config = dict(
    n_head=3,
    n_kv_head=3,
    activation='geglu',
    norm_place='pre',
    qk_norm=False,
    attn_scale=0.0884,
    bias='none',
    steps=3498,
)
Each number is 50 + 15 x the weight over its row's rms, rounded and kept within 0 to 99. Layers, rows and columns count from 0. The size before them is the row's rms in percent of the matrix's.

# layer 3 MLP gate, 512x384, rms 0.089, rows 279-387, columns 64-127
102:36 56 66 34 74 31 39 24 50 41 43 43 40 55 44 35 71 67 34 38 63 77 59 53 52 81 58 43 37 43 32 59 39 52 64 22 56 27 33 32 28 56 71 55 38 90 35 62 43 26 72 60 39 43 37 51 30 64 30 16 42 61 69 84
101:29 71 44 53 68 44 48 30 74 63 63 53 36 60 56 70 87 23 49 48 62 52 36 54 67 46 69 48 53 40 22 49 39 59 53 54 53 63 62 56 86 40 46 40 46 32 48 85 60 37 36 47 27 26 48 62 15 56 60 57 33 44 65 54
086:51 43 50 60 49 31 39 61 71 47 22 54 41 57 34 44 46 49 45 57 52 51 41 45 21 60 15 40 67 56 41 34 52 28 54 58 41 52 52 53 85 43 66 63 69 41 48 40 34 68 71 38 70 47 63 42 55 55 45 47 39 42 35 63
100:30 33 54 47 50 65 54 43 60 45 71 46 67 25 36 44 68 47 46 57 56 54 69 67 40 69 46 31 35 49 71 22 29 55 55 37 56 46 50 17 57 62 30 24 52 38 17 03 79 53 51 51 53 41 14 50 29 44 58 34 19 63 40 37
091:45 55 67 44 48 34 44 33 48 36 54 36 46 43 55 70 22 53 65 40 60 77 56 47 54 87 68 35 54 48 18 26 62 66 51 53 34 64 50 45 64 60 51 63 51 49 52 40 49 63 83 56 73 38 55 39 61 45 57 61 72 39 78 86
099:20 53 40 70 64 45 47 40 50 34 59 50 32 42 60 42 30 59 58 42 27 77 34 41 40 76 57 44 40 17 36 47 61 25 75 63 45 25 78 23 74 65 47 23 48 37 46 55 38 47 35 63 58 62 55 34 44 47 76 65 53 54 56 63
081:50 45 49 97 65 46 27 36 60 28 77 35 56 35 60 25 61 67 40 77 30 63 40 63 65 52 70 50 42 32 62 70 61 43 63 68 27 53 48 27 52 67 84 67 51 57 46 31 40 73 59 72 26 37 63 34 42 45 38 30 69 66 45 61
091:72 55 76 58 61 24 60 58 22 68 62 28 53 53 55 34 71 25 47 66 63 47 46 67 76 33 41 48 33 35 41 39 30 50 43 40 32 59 58 33 59 71 55 44 23 25 63 75 44 59 39 49 68 67 44 44 48 45 46 54 66 38 61 52
078:64 63 66 45 46 53 36 72 64 40 76 33 18 72 71 90 50 61 36 59 60 37 47 68 57 47 74 36 52 21 58 56 34 43 52 66 35 43 40 33 46 19 69 39 44 33 33 50 62 55 28 49 60 80 49 45 37 39 52 15 54 71 58 54
099:58 48 79 51 45 47 33 47 64 67 33 53 40 52 32 29 41 40 44 76 51 56 79 57 34 44 58 25 57 59 51 33 67 42 66 58 26 34 43 35 42 70 62 69 83 67 62 44 52 43 56 66 64 34 65 10 61 17 63 38 36 78 24 26
098:58 57 15 52 55 49 26 54 58 54 51 61 27 72 42 43 64 46 60 58 30 35 62 58 44 47 20 69 66 20 58 30 63 61 57 63 62 38 53 09 60 36 66 46 70 45 48 58 60 41 21 48 56 66 82 57 33 42 48 91 97 60 52 28
088:47 70 33 42 11 39 28 34 50 64 58 68 32 31 21 66 58 38 29 59 56 42 47 35 48 62 47 45 47 43 49 58 23 51 52 39 35 59 70 42 30 83 43 66 43 37 63 48 67 46 38 28 54 36 69 27 58 51 61 56 72 66 43 71
097:46 55 45 42 61 43 12 47 93 47 43 47 40 59 49 06 38 52 57 42 63 51 66 30 54 26 72 60 22 45 43 86 44 55 68 72 50 63 27 46 48 78 34 46 63 54 24 58 24 30 61 51 41 22 31 35 77 46 33 56 42 54 16 58
092:62 49 43 57 28 37 52 40 36 49 45 45 21 51 34 50 54 56 42 38 26 48 61 73 69 39 49 33 52 76 30 54 22 51 30 47 40 72 25 53 62 27 74 61 76 42 46 64 46 33 39 23 35 45 51 42 52 54 44 79 36 52 48 52
102:51 63 43 59 50 52 44 39 56 42 63 46 39 47 68 68 84 39 59 76 42 69 53 29 50 66 66 65 72 57 46 63 58 42 45 42 29 51 65 07 51 69 36 43 44 49 46 40 39 43 69 44 52 90 66 34 35 50 57 41 66 42 55 96
106:31 58 53 55 48 45 31 42 75 40 57 44 53 42 38 23 74 21 61 40 26 40 64 39 32 59 57 50 68 28 45 58 29 66 47 46 63 54 58 49 30 55 72 59 42 35 41 52 60 76 65 72 39 45 68 18 37 43 59 46 49 51 47 39
119:41 50 80 52 57 65 36 70 39 17 49 27 38 45 66 58 38 13 73 43 43 61 67 50 29 64 49 37 62 25 57 47 44 19 57 68 47 47 53 34 54 37 41 59 44 27 44 50 32 32 47 70 38 54 31 53 40 46 51 41 40 53 78 45
095:49 71 49 58 40 34 57 52 58 61 75 39 59 42 49 59 57 59 59 69 43 28 26 53 34 48 38 49 33 55 50 43 41 34 39 54 39 72 43 45 69 27 30 82 52 48 63 63 47 60 52 36 54 86 54 28 14 40 51 56 74 63 57 40
101:61 60 34 55 75 32 58 52 47 46 45 43 55 54 09 48 43 35 55 40 58 67 24 61 13 53 83 48 37 26 18 63 39 52 53 57 33 66 66 49 36 43 30 53 80 59 49 51 61 22 54 62 21 45 43 56 45 58 56 26 72 31 53 22
089:25 69 64 62 83 43 45 37 52 51 63 56 79 39 55 76 54 61 58 26 39 82 63 29 64 63 57 62 66 53 21 59 47 32 40 51 56 60 10 47 80 49 64 29 30 49 52 40 57 47 93 43 62 55 50 53 33 31 70 52 42 62 66 64
113:56 32 37 48 61 63 33 51 22 54 31 63 35 42 52 51 49 43 49 53 43 43 50 50 51 77 27 57 54 41 40 77 43 56 44 38 52 45 46 43 42 64 41 51 65 69 56 33 48 35 89 24 54 68 35 50 28 76 23 67 56 65 62 54
087:54 72 45 34 64 58 69 31 85 54 71 72 50 49 41 40 65 62 35 35 39 60 50 60 29 44 50 62 44 54 70 39 59 47 70 42 28 51 45 46 25 55 48 39 68 63 55 35 57 48 66 66 25 48 67 56 44 20 43 55 48 43 73 49
103:68 58 50 37 57 92 37 42 53 55 20 67 76 66 43 31 40 37 34 43 61 31 22 66 56 49 41 40 58 52 74 33 54 58 40 42 45 69 57 67 43 50 43 57 30 64 42 61 63 59 67 46 42 43 46 42 53 78 50 34 38 58 39 40
097:54 59 74 41 27 57 42 44 73 44 46 50 53 57 30 58 20 70 56 48 48 42 53 50 47 34 44 42 52 35 74 64 66 17 39 26 67 55 08 47 44 23 53 36 64 34 23 61 56 42 52 45 44 87 56 21 37 45 40 67 33 43 39 41
086:43 54 60 36 70 59 72 47 21 66 47 47 62 52 40 70 68 42 27 49 75 50 42 15 74 72 48 61 68 65 69 32 48 34 33 74 55 31 46 52 72 49 39 56 58 53 66 68 52 60 69 69 64 39 50 58 48 59 46 61 33 35 45 61
093:41 71 52 66 49 45 47 77 50 20 55 80 29 64 71 51 60 29 46 28 58 39 45 27 49 59 60 35 61 70 60 64 42 51 61 59 46 59 37 48 59 65 33 61 32 44 84 42 46 35 39 54 64 53 37 47 51 49 60 69 59 52 46 66
102:53 41 66 64 18 76 28 39 37 58 68 65 32 48 41 50 62 36 39 52 42 32 50 45 27 52 53 28 73 41 57 52 60 56 65 34 48 57 37 14 29 58 36 45 34 41 59 15 63 39 52 63 53 38 47 62 37 45 41 23 53 28 33 50
107:38 69 49 50 46 52 18 42 54 39 32 78 53 58 32 44 23 39 36 23 46 68 60 13 37 53 56 37 56 39 76 55 38 56 52 42 60 34 35 48 56 49 70 56 40 40 64 52 59 37 29 53 65 33 41 73 65 49 35 36 50 34 32 47
088:53 62 56 57 52 25 49 46 65 43 31 41 34 86 66 45 61 55 62 74 67 76 62 42 53 33 46 49 43 36 33 38 64 64 49 48 40 42 24 33 28 40 42 61 69 51 79 46 46 42 64 90 60 50 49 38 65 38 40 55 67 47 51 63
096:30 50 23 37 48 44 62 45 47 72 51 60 60 45 71 42 83 42 22 70 36 60 46 33 75 50 73 58 41 57 49 41 47 66 63 30 51 50 18 53 61 43 18 45 59 43 36 23 60 55 40 44 47 81 38 39 40 51 54 46 76 36 36 44
090:74 46 26 46 47 28 50 33 46 65 52 48 50 56 18 54 59 51 40 47 56 30 38 60 05 39 53 62 50 48 82 79 60 62 50 31 61 30 16 56 37 81 54 55 47 58 48 51 68 35 49 33 48 29 72 30 43 66 73 45 63 66 27 39
088:63 38 50 52 67 50 62 73 49 28 65 54 25 42 50 88 63 42 40 47 49 24 47 60 36 64 43 48 50 47 70 50 25 66 61 75 61 75 53 45 61 67 60 19 53 36 38 59 59 22 72 70 51 58 61 57 59 53 29 38 57 45 63 60
105:63 30 43 77 73 31 51 27 57 35 63 38 38 10 48 28 31 46 37 39 49 30 32 76 34 37 48 58 45 77 56 32 58 39 49 72 42 60 31 75 57 63 40 67 77 39 25 64 60 48 48 38 63 55 46 75 35 40 57 72 21 39 39 71
096:53 64 46 47 53 26 21 39 42 57 41 59 43 56 68 28 25 30 58 63 61 16 26 42 32 39 31 49 72 35 34 57 57 64 45 23 86 25 57 48 62 43 54 53 60 58 63 48 47 38 64 59 41 26 36 65 47 40 47 41 46 66 31 55
091:78 44 53 65 54 44 38 60 66 30 66 59 72 53 41 47 26 30 49 71 27 83 43 58 75 70 52 30 25 44 40 41 76 76 61 64 48 56 62 46 40 44 30 52 20 52 42 56 53 24 34 50 57 64 68 32 52 59 39 46 37 49 33 63
106:50 50 69 41 61 33 48 66 58 57 53 39 55 81 63 79 48 43 41 37 33 41 38 47 29 52 42 50 44 46 80 34 57 33 51 63 42 57 64 20 49 48 36 42 60 56 48 34 48 21 42 25 67 57 53 52 44 46 37 50 48 61 48 63
133:88 28 41 54 42 46 63 57 53 66 73 53 57 54 54 28 58 62 72 47 41 43 48 41 25 41 40 35 49 31 66 62 43 66 67 55 51 15 47 77 50 45 40 49 64 47 33 59 65 60 63 66 29 61 39 66 42 45 14 43 53 55 44 44
091:69 50 69 36 31 39 40 44 35 43 60 47 54 49 37 53 60 43 49 48 62 43 23 55 46 57 58 39 44 37 48 69 74 59 40 56 27 25 58 49 43 30 42 54 49 44 65 57 32 47 41 54 52 49 46 73 35 48 41 64 76 62 50 47
107:48 40 29 33 47 56 51 24 38 48 50 12 36 96 57 38 63 40 41 69 42 57 46 40 58 56 47 48 53 62 22 54 71 53 57 59 31 28 41 51 69 73 38 56 36 49 55 44 44 51 24 70 50 26 47 55 50 30 42 48 55 34 70 54
097:54 55 74 58 43 50 46 35 56 51 63 21 35 35 65 31 50 70 54 50 64 42 42 42 35 64 55 54 66 52 46 65 27 37 21 57 54 64 68 32 53 71 44 68 69 57 51 39 47 51 76 19 30 51 30 29 39 37 42 48 77 59 12 60
084:63 52 51 56 51 66 42 52 52 59 45 37 53 48 77 52 50 41 36 22 39 50 66 36 56 57 60 41 56 41 78 61 66 53 27 69 79 34 50 54 73 31 69 57 31 74 67 33 50 74 39 32 50 46 71 38 54 46 64 41 24 24 41 56
088:43 35 47 31 43 23 56 31 69 59 63 82 33 35 31 72 46 65 52 73 81 73 45 68 57 33 48 41 29 70 42 51 59 50 46 34 51 52 59 64 46 62 48 86 54 39 64 63 47 25 40 46 64 35 33 75 58 41 57 63 61 27 30 64
093:31 29 78 48 57 07 33 55 56 48 78 38 58 36 64 57 61 65 51 55 54 43 47 46 54 56 35 70 55 54 24 46 43 38 82 71 40 50 50 52 74 77 45 51 47 57 52 37 27 60 73 50 44 40 46 55 66 65 82 55 31 61 56 56
163:63 47 56 42 53 66 38 59 44 63 45 74 75 71 44 48 73 55 39 51 68 08 43 51 36 68 52 74 59 47 52 60 55 19 29 52 52 50 66 49 35 59 54 24 68 81 43 56 55 47 65 48 66 38 62 49 38 38 15 41 55 65 52 46
100:56 60 59 60 58 52 57 35 35 36 52 61 43 43 54 70 30 51 59 60 24 67 54 36 54 63 45 67 67 49 69 57 46 43 65 63 49 35 27 32 55 32 53 77 71 63 27 50 38 43 48 41 41 73 42 44 51 35 63 40 70 32 74 61
093:62 34 35 46 32 52 74 19 57 65 70 32 23 64 50 48 67 56 88 37 41 62 66 60 41 38 51 49 65 49 38 70 42 31 46 39 16 38 48 51 55 30 49 59 52 56 66 42 61 45 32 36 36 38 62 72 65 45 44 63 44 64 29 55
106:64 31 64 49 47 34 36 68 49 56 76 60 33 44 65 72 14 48 58 56 41 55 01 64 66 40 49 51 56 38 41 47 39 49 62 40 60 26 52 65 78 58 47 51 57 27 36 38 38 67 42 52 48 48 41 46 43 39 47 39 37 58 56 48
109:65 57 44 47 48 48 53 63 50 56 69 55 11 45 39 53 26 37 25 54 39 49 27 52 53 70 52 42 91 41 77 54 68 47 53 65 33 58 43 63 60 49 65 57 47 43 75 34 33 53 27 51 72 59 64 43 65 70 45 53 40 60 35 67
092:73 68 70 25 45 54 22 52 55 60 59 69 52 79 26 32 61 50 70 42 65 35 40 59 40 40 57 42 48 56 31 62 41 82 64 67 34 37 46 46 77 79 70 43 30 51 44 63 49 89 45 39 52 48 39 24 77 66 51 61 12 29 34 48
108:64 46 54 59 35 42 60 44 56 45 80 42 42 13 65 58 25 36 57 59 14 46 41 49 38 47 14 43 46 34 77 55 23 25 24 46 72 53 43 64 53 65 51 35 67 22 43 66 40 44 59 43 63 73 64 40 41 49 50 29 39 40 47 48
102:35 36 76 39 40 30 32 44 55 50 45 50 65 33 23 62 63 72 66 51 63 62 38 30 57 84 44 30 47 27 57 55 32 64 56 62 35 22 65 51 48 60 21 44 53 49 54 75 55 90 65 71 61 46 80 48 34 67 33 64 59 73 45 44
104:40 57 50 65 46 49 28 60 45 52 42 42 60 33 52 54 33 54 79 29 52 61 44 48 17 49 29 58 43 39 77 49 50 64 30 49 60 52 53 61 47 63 47 44 66 61 44 85 57 57 53 53 31 34 70 64 59 39 45 50 70 20 30 43
083:52 59 46 72 42 53 60 14 63 61 46 61 48 38 31 76 42 34 63 39 61 82 77 38 58 37 70 39 45 46 46 47 52 47 46 82 46 41 36 47 42 16 25 45 46 73 54 43 38 22 61 64 42 53 47 50 56 47 36 37 72 43 65 51
089:57 39 52 34 37 37 60 66 41 51 51 50 40 71 32 59 60 44 50 52 60 56 37 39 59 51 75 37 22 31 44 46 48 52 51 57 62 56 75 28 62 62 67 55 51 57 16 19 44 59 59 52 68 53 71 44 50 61 58 49 88 88 39 50
095:32 40 70 62 48 52 31 53 47 59 54 56 42 41 53 39 53 60 33 29 47 45 31 40 48 68 40 39 51 48 39 55 34 25 37 25 51 59 46 51 62 53 48 34 57 40 44 50 33 66 82 60 54 63 45 68 58 73 46 35 67 34 42 29
101:49 39 41 87 55 66 43 28 56 65 65 64 23 61 55 63 12 65 45 33 60 34 40 19 48 68 36 29 34 46 59 46 45 29 35 18 52 56 81 62 90 59 61 35 42 70 45 69 56 43 35 94 35 67 60 53 41 55 14 68 56 56 43 58
102:40 96 48 69 07 66 34 63 61 66 40 55 27 71 67 30 36 58 45 48 61 59 62 59 31 78 45 33 56 31 52 40 48 46 26 64 47 57 48 64 52 38 45 47 44 62 60 53 60 28 71 48 52 34 38 47 44 42 70 52 76 42 50 58
091:25 35 51 51 34 59 40 77 51 20 40 45 47 54 65 30 51 52 37 39 66 62 45 34 54 30 53 28 05 34 43 55 55 48 44 68 50 55 39 59 65 23 47 59 35 48 82 52 52 43 58 35 62 32 52 42 26 64 56 56 47 75 49 36
093:55 63 26 41 39 58 47 40 53 60 42 49 33 31 52 49 68 42 48 44 67 37 26 28 36 58 41 63 53 50 43 38 56 33 67 75 44 60 59 47 22 46 48 57 36 56 50 51 44 48 45 51 72 74 70 47 22 45 39 70 62 48 73 53
077:38 82 32 55 74 31 69 38 35 73 54 51 29 28 57 56 48 79 13 53 59 48 50 39 30 45 31 54 84 36 41 73 43 50 62 77 39 51 53 53 47 69 79 42 58 45 14 32 46 28 53 69 70 60 45 61 34 47 60 54 53 54 68 22
098:47 41 44 44 68 32 51 48 36 27 42 61 39 34 54 51 28 35 61 69 50 48 54 67 40 52 49 48 39 49 55 36 69 63 26 59 47 58 38 87 42 56 57 32 50 51 70 44 35 77 48 38 62 47 89 29 43 40 50 56 40 41 48 71
108:55 33 88 36 59 00 37 74 59 27 56 38 50 38 39 27 50 52 80 56 51 68 46 21 52 42 54 30 34 27 27 76 73 26 50 74 60 76 64 00 52 65 47 10 60 61 54 44 38 59 38 38 46 29 48 73 40 34 62 43 35 30 67 71
104:60 59 76 62 66 31 54 49 53 63 57 39 52 48 51 84 26 58 59 59 62 54 65 62 61 56 59 53 46 52 36 44 47 30 64 66 42 53 37 49 32 73 64 69 59 47 39 65 33 56 31 47 29 58 72 67 59 56 42 45 48 75 69 63
105:58 22 40 61 38 41 54 62 49 77 53 53 64 30 50 41 69 31 59 28 53 55 59 58 64 39 38 51 54 21 43 42 54 20 43 74 54 61 51 69 50 42 75 45 33 73 32 34 61 36 68 48 24 42 47 40 46 62 35 65 46 50 63 58
086:49 29 31 54 40 78 47 02 61 66 41 66 22 50 61 42 51 21 52 48 54 49 57 57 65 39 47 56 26 52 59 49 40 37 53 57 52 67 69 55 86 36 30 31 71 45 40 28 50 50 48 29 69 60 43 44 49 61 62 41 59 57 64 62
102:86 51 37 31 55 45 48 75 56 58 53 57 74 49 48 61 50 51 60 80 64 50 32 47 34 47 35 54 55 22 75 57 48 34 34 59 32 60 41 57 49 74 50 58 48 51 53 48 51 37 40 24 25 34 64 43 53 34 77 62 50 38 36 22
094:71 40 50 44 43 73 31 24 43 53 35 39 67 66 56 48 56 40 51 60 81 70 45 47 29 26 42 59 39 53 71 38 58 57 72 75 61 32 45 59 80 37 49 19 52 54 54 81 53 65 55 56 58 47 21 11 32 57 55 57 32 65 40 72
109:75 78 78 70 59 51 63 66 38 49 54 13 35 56 65 20 71 60 57 40 62 73 72 50 31 52 33 23 75 78 57 54 76 59 30 34 43 16 65 25 36 51 55 21 56 51 54 54 18 47 70 62 36 27 42 61 53 59 54 38 66 39 62 39
094:39 63 39 37 25 35 54 29 71 42 51 55 78 54 45 30 71 64 50 46 36 35 58 53 27 65 50 39 53 46 67 53 40 66 28 55 48 53 36 25 28 43 27 41 32 22 60 38 61 23 63 48 82 53 52 57 38 69 68 32 46 31 34 60
098:47 63 39 25 59 42 59 48 60 54 42 60 49 66 60 72 70 47 56 25 36 63 66 64 51 23 43 39 58 79 74 36 57 58 33 51 36 51 36 60 63 46 43 52 51 57 64 75 66 50 38 50 38 71 64 39 55 70 57 27 70 52 59 43
109:53 82 52 59 77 26 47 46 53 73 55 52 36 49 67 67 63 70 37 28 80 77 37 64 38 73 72 56 43 58 15 53 55 60 26 52 54 20 49 43 45 38 23 53 34 65 38 77 63 44 47 77 51 25 26 45 56 43 53 34 40 66 48 38
081:45 11 54 70 75 37 41 28 54 50 53 40 46 59 86 51 55 45 41 58 29 63 42 59 57 51 49 37 43 48 46 66 54 79 31 38 52 68 44 41 45 53 72 52 58 56 49 35 44 08 44 99 51 49 34 49 56 69 40 52 80 54 48 31
095:50 48 51 77 53 59 34 30 57 52 44 48 57 58 31 50 32 38 60 36 56 48 73 62 49 57 23 27 48 43 84 74 39 58 42 35 73 44 63 43 44 75 48 39 38 39 75 32 62 14 47 64 55 49 09 52 30 59 72 46 28 50 45 43
089:52 54 51 47 48 74 56 57 46 53 53 54 54 39 21 40 61 58 64 65 50 40 61 38 34 42 41 47 70 33 21 41 60 59 63 54 72 55 60 70 55 63 48 48 66 63 51 66 75 54 44 54 54 65 16 53 29 59 67 48 58 36 44 79
108:38 61 37 43 35 55 53 39 67 69 34 46 65 24 39 50 44 47 64 25 37 43 76 18 81 88 27 41 53 25 81 69 51 38 55 56 46 58 30 39 65 18 55 48 22 29 27 42 59 54 67 54 44 55 32 42 46 61 92 49 48 39 37 30
094:52 59 33 70 64 27 46 33 32 47 52 48 48 41 52 70 22 43 39 63 75 70 39 37 59 52 52 33 65 88 26 77 42 39 53 66 53 56 68 52 53 46 68 49 41 48 61 39 42 67 28 47 44 36 47 66 36 53 27 62 81 43 51 34
109:62 52 61 56 41 33 67 60 71 89 57 45 36 27 47 47 56 70 51 66 46 30 56 54 17 75 50 43 39 32 64 59 42 53 69 38 77 46 56 53 57 82 54 67 46 22 60 22 39 50 55 43 23 45 49 19 43 67 35 46 52 73 32 63
141:51 59 32 45 45 46 32 60 60 41 61 50 51 60 58 47 50 59 44 53 67 24 90 34 55 45 24 26 43 49 61 66 77 47 18 47 49 54 14 29 45 51 42 35 64 46 32 30 57 54 44 61 58 58 86 50 48 51 58 56 24 49 23 58
094:49 53 48 47 82 32 16 29 74 52 54 44 48 59 58 41 60 64 36 53 38 51 58 31 26 38 41 56 68 45 28 46 72 43 38 27 52 54 23 59 37 64 25 53 74 90 53 44 36 41 56 15 47 74 68 64 47 59 57 37 57 80 76 75
090:33 44 86 63 64 58 42 43 37 61 45 54 53 52 56 35 35 53 65 59 37 37 53 15 24 67 46 37 31 66 67 61 25 46 28 54 36 42 30 69 36 39 60 59 67 39 72 51 49 39 72 36 65 49 66 19 47 31 52 55 45 43 58 39
104:39 70 50 39 40 40 33 27 89 64 62 21 45 41 20 36 68 56 47 21 60 53 31 51 55 66 36 55 47 55 64 50 55 52 49 26 42 31 53 34 22 70 72 55 50 57 37 54 51 49 62 52 36 31 66 33 44 38 67 76 62 58 56 60
087:35 54 46 52 57 38 56 55 43 60 46 35 55 51 49 43 43 40 59 77 49 64 50 68 43 63 45 66 53 52 45 57 43 61 75 58 46 40 52 60 65 60 79 44 52 45 60 48 53 33 47 52 36 56 58 42 34 32 59 53 38 59 23 47
110:47 60 10 53 23 79 52 28 60 51 66 73 57 33 73 63 53 58 44 25 41 53 72 56 41 59 60 58 23 76 42 60 53 61 73 42 54 53 23 65 46 51 52 56 69 21 49 60 37 36 36 35 41 43 48 47 48 52 33 61 38 47 44 41
126:50 34 44 58 49 25 33 60 46 55 63 44 47 64 37 21 18 65 51 55 48 72 54 53 44 59 42 36 26 64 50 54 57 70 57 58 44 56 30 41 53 63 29 59 45 56 47 25 41 47 50 37 51 28 45 19 27 62 47 51 46 24 56 64
093:40 29 47 50 34 37 60 40 62 63 60 44 46 43 35 59 70 35 30 52 57 42 37 65 38 49 55 40 30 41 82 57 51 66 40 62 72 56 79 44 32 55 63 58 58 46 35 99 30 51 34 75 49 33 52 53 62 41 31 53 79 36 27 62
101:44 76 32 64 31 79 74 63 55 61 16 49 42 49 56 36 25 56 50 25 58 51 53 72 46 61 48 79 54 38 57 53 55 52 52 45 65 50 33 49 76 66 60 44 56 27 40 79 56 84 64 25 53 18 69 45 66 48 45 64 47 24 70 53
071:51 17 31 51 86 68 14 71 56 59 46 48 67 66 61 19 43 45 52 44 56 65 71 61 45 49 19 53 37 77 43 45 34 32 51 54 48 29 50 54 56 61 62 35 32 52 50 25 67 53 47 84 27 59 26 67 43 36 56 84 39 42 35 54
090:35 53 60 33 24 88 63 28 63 84 38 29 74 62 43 30 63 39 53 54 41 61 63 60 33 50 12 46 66 45 55 41 44 58 61 25 64 61 39 58 38 54 39 46 30 75 39 37 53 70 38 26 54 38 62 56 60 46 53 42 55 55 77 35
101:67 49 49 42 66 57 52 56 85 47 54 68 72 35 33 46 52 56 53 40 35 47 46 33 34 61 45 44 59 65 51 21 52 33 70 48 31 39 47 57 43 53 41 51 46 21 51 50 55 52 56 74 33 55 67 36 71 41 53 68 51 55 37 54
086:47 37 42 31 59 55 56 60 29 43 74 74 55 56 60 48 48 55 43 44 61 22 69 52 56 58 48 56 44 47 42 50 49 41 58 24 17 38 39 49 34 52 47 66 47 30 28 61 41 26 58 47 62 66 60 35 59 59 32 70 71 59 46 77
091:53 69 38 54 44 72 71 42 41 35 53 64 48 56 58 64 58 57 52 48 43 21 74 69 41 43 81 36 37 49 71 66 27 38 31 48 39 71 55 42 41 58 70 28 37 60 54 63 44 55 72 55 31 36 47 47 52 82 37 50 46 27 29 56
086:38 40 56 58 54 80 32 71 48 52 61 40 54 34 42 43 34 37 65 71 32 50 81 40 57 34 56 49 54 54 78 48 51 72 29 44 45 69 35 32 51 08 52 54 47 43 56 40 64 31 36 38 50 53 20 54 32 50 27 70 56 64 74 44
116:65 44 36 65 35 40 41 69 47 81 47 57 47 56 35 33 45 45 59 64 59 46 69 62 52 39 40 37 24 31 45 65 41 55 56 53 77 44 27 50 64 62 64 09 61 44 59 45 37 99 51 34 39 54 73 46 55 55 53 54 62 55 61 39
097:35 32 72 34 58 57 35 64 54 46 65 48 57 41 27 49 29 61 39 39 39 65 52 61 42 28 39 42 53 71 62 48 37 69 60 51 60 45 54 31 33 69 39 61 43 28 53 58 61 44 63 55 35 44 62 25 36 48 67 12 51 31 60 29
106:70 35 64 51 55 27 43 53 60 65 36 26 38 33 12 44 53 57 67 43 60 59 66 48 29 50 62 35 64 26 60 55 51 22 77 83 56 37 66 51 57 39 58 39 35 37 65 62 42 72 38 58 45 17 47 58 49 54 43 57 32 56 42 52
098:38 67 35 52 45 44 75 33 50 44 60 10 45 35 42 75 57 83 48 34 56 72 37 23 30 62 83 56 39 61 19 39 59 50 61 45 51 66 57 39 45 52 32 52 47 60 43 34 43 62 65 65 56 39 57 50 15 47 40 44 63 39 62 39
096:53 33 58 43 47 55 55 33 48 43 56 37 40 51 60 38 53 50 51 66 45 23 88 58 43 30 50 62 75 53 61 35 17 31 47 38 34 79 43 08 46 28 53 73 42 61 46 65 39 57 44 77 56 68 58 35 40 36 70 20 51 25 46 37
094:40 80 25 63 54 65 29 28 60 60 62 15 29 65 41 88 81 60 44 45 46 56 66 53 51 88 54 40 96 38 62 47 49 47 54 24 52 49 68 34 79 49 63 48 68 73 45 43 30 51 44 44 56 55 37 46 64 30 51 52 64 48 79 68
092:59 70 38 89 50 29 49 39 35 34 69 51 43 58 42 33 45 37 61 69 51 25 60 10 61 38 13 52 29 55 45 32 61 44 33 14 54 49 52 43 72 80 51 65 55 52 54 24 48 62 39 36 42 72 47 65 54 74 41 58 68 73 52 31
083:43 53 54 44 47 48 39 66 58 46 74 43 48 55 41 66 33 49 49 60 64 49 67 46 30 62 73 31 42 41 44 67 56 51 38 65 32 28 38 59 62 68 49 48 44 35 40 39 57 56 48 69 28 44 62 29 62 57 60 40 56 55 49 55
109:56 33 63 49 46 43 49 54 52 49 83 40 55 53 54 76 26 57 29 16 29 26 31 52 49 46 49 46 68 35 38 56 51 54 37 61 55 45 35 48 50 51 36 43 49 40 37 52 58 56 51 49 61 50 57 66 42 53 43 56 40 50 64 64
101:59 53 25 52 52 53 27 61 66 42 85 74 42 33 66 74 29 52 27 31 59 55 25 51 65 66 52 44 59 29 56 56 23 81 55 40 38 55 62 38 44 64 61 53 55 63 54 40 49 26 52 41 63 63 48 58 45 32 42 47 37 49 47 90
081:26 56 30 39 38 18 27 73 49 69 42 54 27 50 27 56 45 61 58 67 60 32 30 41 45 34 65 29 40 57 52 74 46 51 39 57 51 48 53 48 73 45 46 37 48 49 43 50 37 45 50 68 60 42 46 39 45 35 47 46 31 32 30 38
130:63 36 43 44 24 55 44 45 42 52 48 56 60 72 12 48 62 36 35 73 42 45 32 31 56 37 63 33 54 54 86 40 38 57 54 44 73 14 67 51 56 55 54 57 28 32 39 54 52 52 46 38 37 37 51 59 56 40 54 46 53 50 65 46
099:58 29 54 21 57 43 21 49 48 70 54 43 43 85 34 66 63 61 60 32 51 59 67 48 15 57 35 48 58 48 30 34 51 69 85 50 47 29 38 57 42 56 44 47 19 84 40 40 60 69 62 46 39 41 42 45 57 57 50 58 41 21 53 10
096:61 56 56 64 63 44 62 54 63 59 51 65 60 61 37 42 63 33 67 47 68 79 48 75 20 42 64 38 40 40 53 60 81 44 42 46 21 36 69 53 56 67 64 69 59 42 37 45 60 67 43 48 64 42 43 32 62 50 41 69 50 43 33 25
094:41 53 33 26 13 34 48 30 74 54 49 63 76 39 48 56 56 35 62 25 65 38 29 47 70 45 58 54 47 71 59 49 34 70 63 37 87 38 66 31 73 83 48 38 43 68 26 51 40 27 14 45 73 60 41 68 48 46 37 48 48 59 36 41
115:59 45 72 41 41 59 38 60 19 47 36 26 21 56 56 42 61 46 78 43 51 59 74 43 52 33 52 38 50 47 65 45 54 54 39 26 51 39 14 30 42 12 65 49 52 59 64 74 50 56 75 42 24 61 92 22 36 41 51 48 40 28 66 45
093:58 45 31 58 55 22 42 61 55 47 69 42 18 40 52 38 56 48 06 18 60 45 44 80 27 70 51 47 57 53 47 36 36 57 63 61 68 61 52 05 61 82 42 49 48 72 30 47 38 29 61 41 57 37 52 35 41 57 52 50 39 36 44 29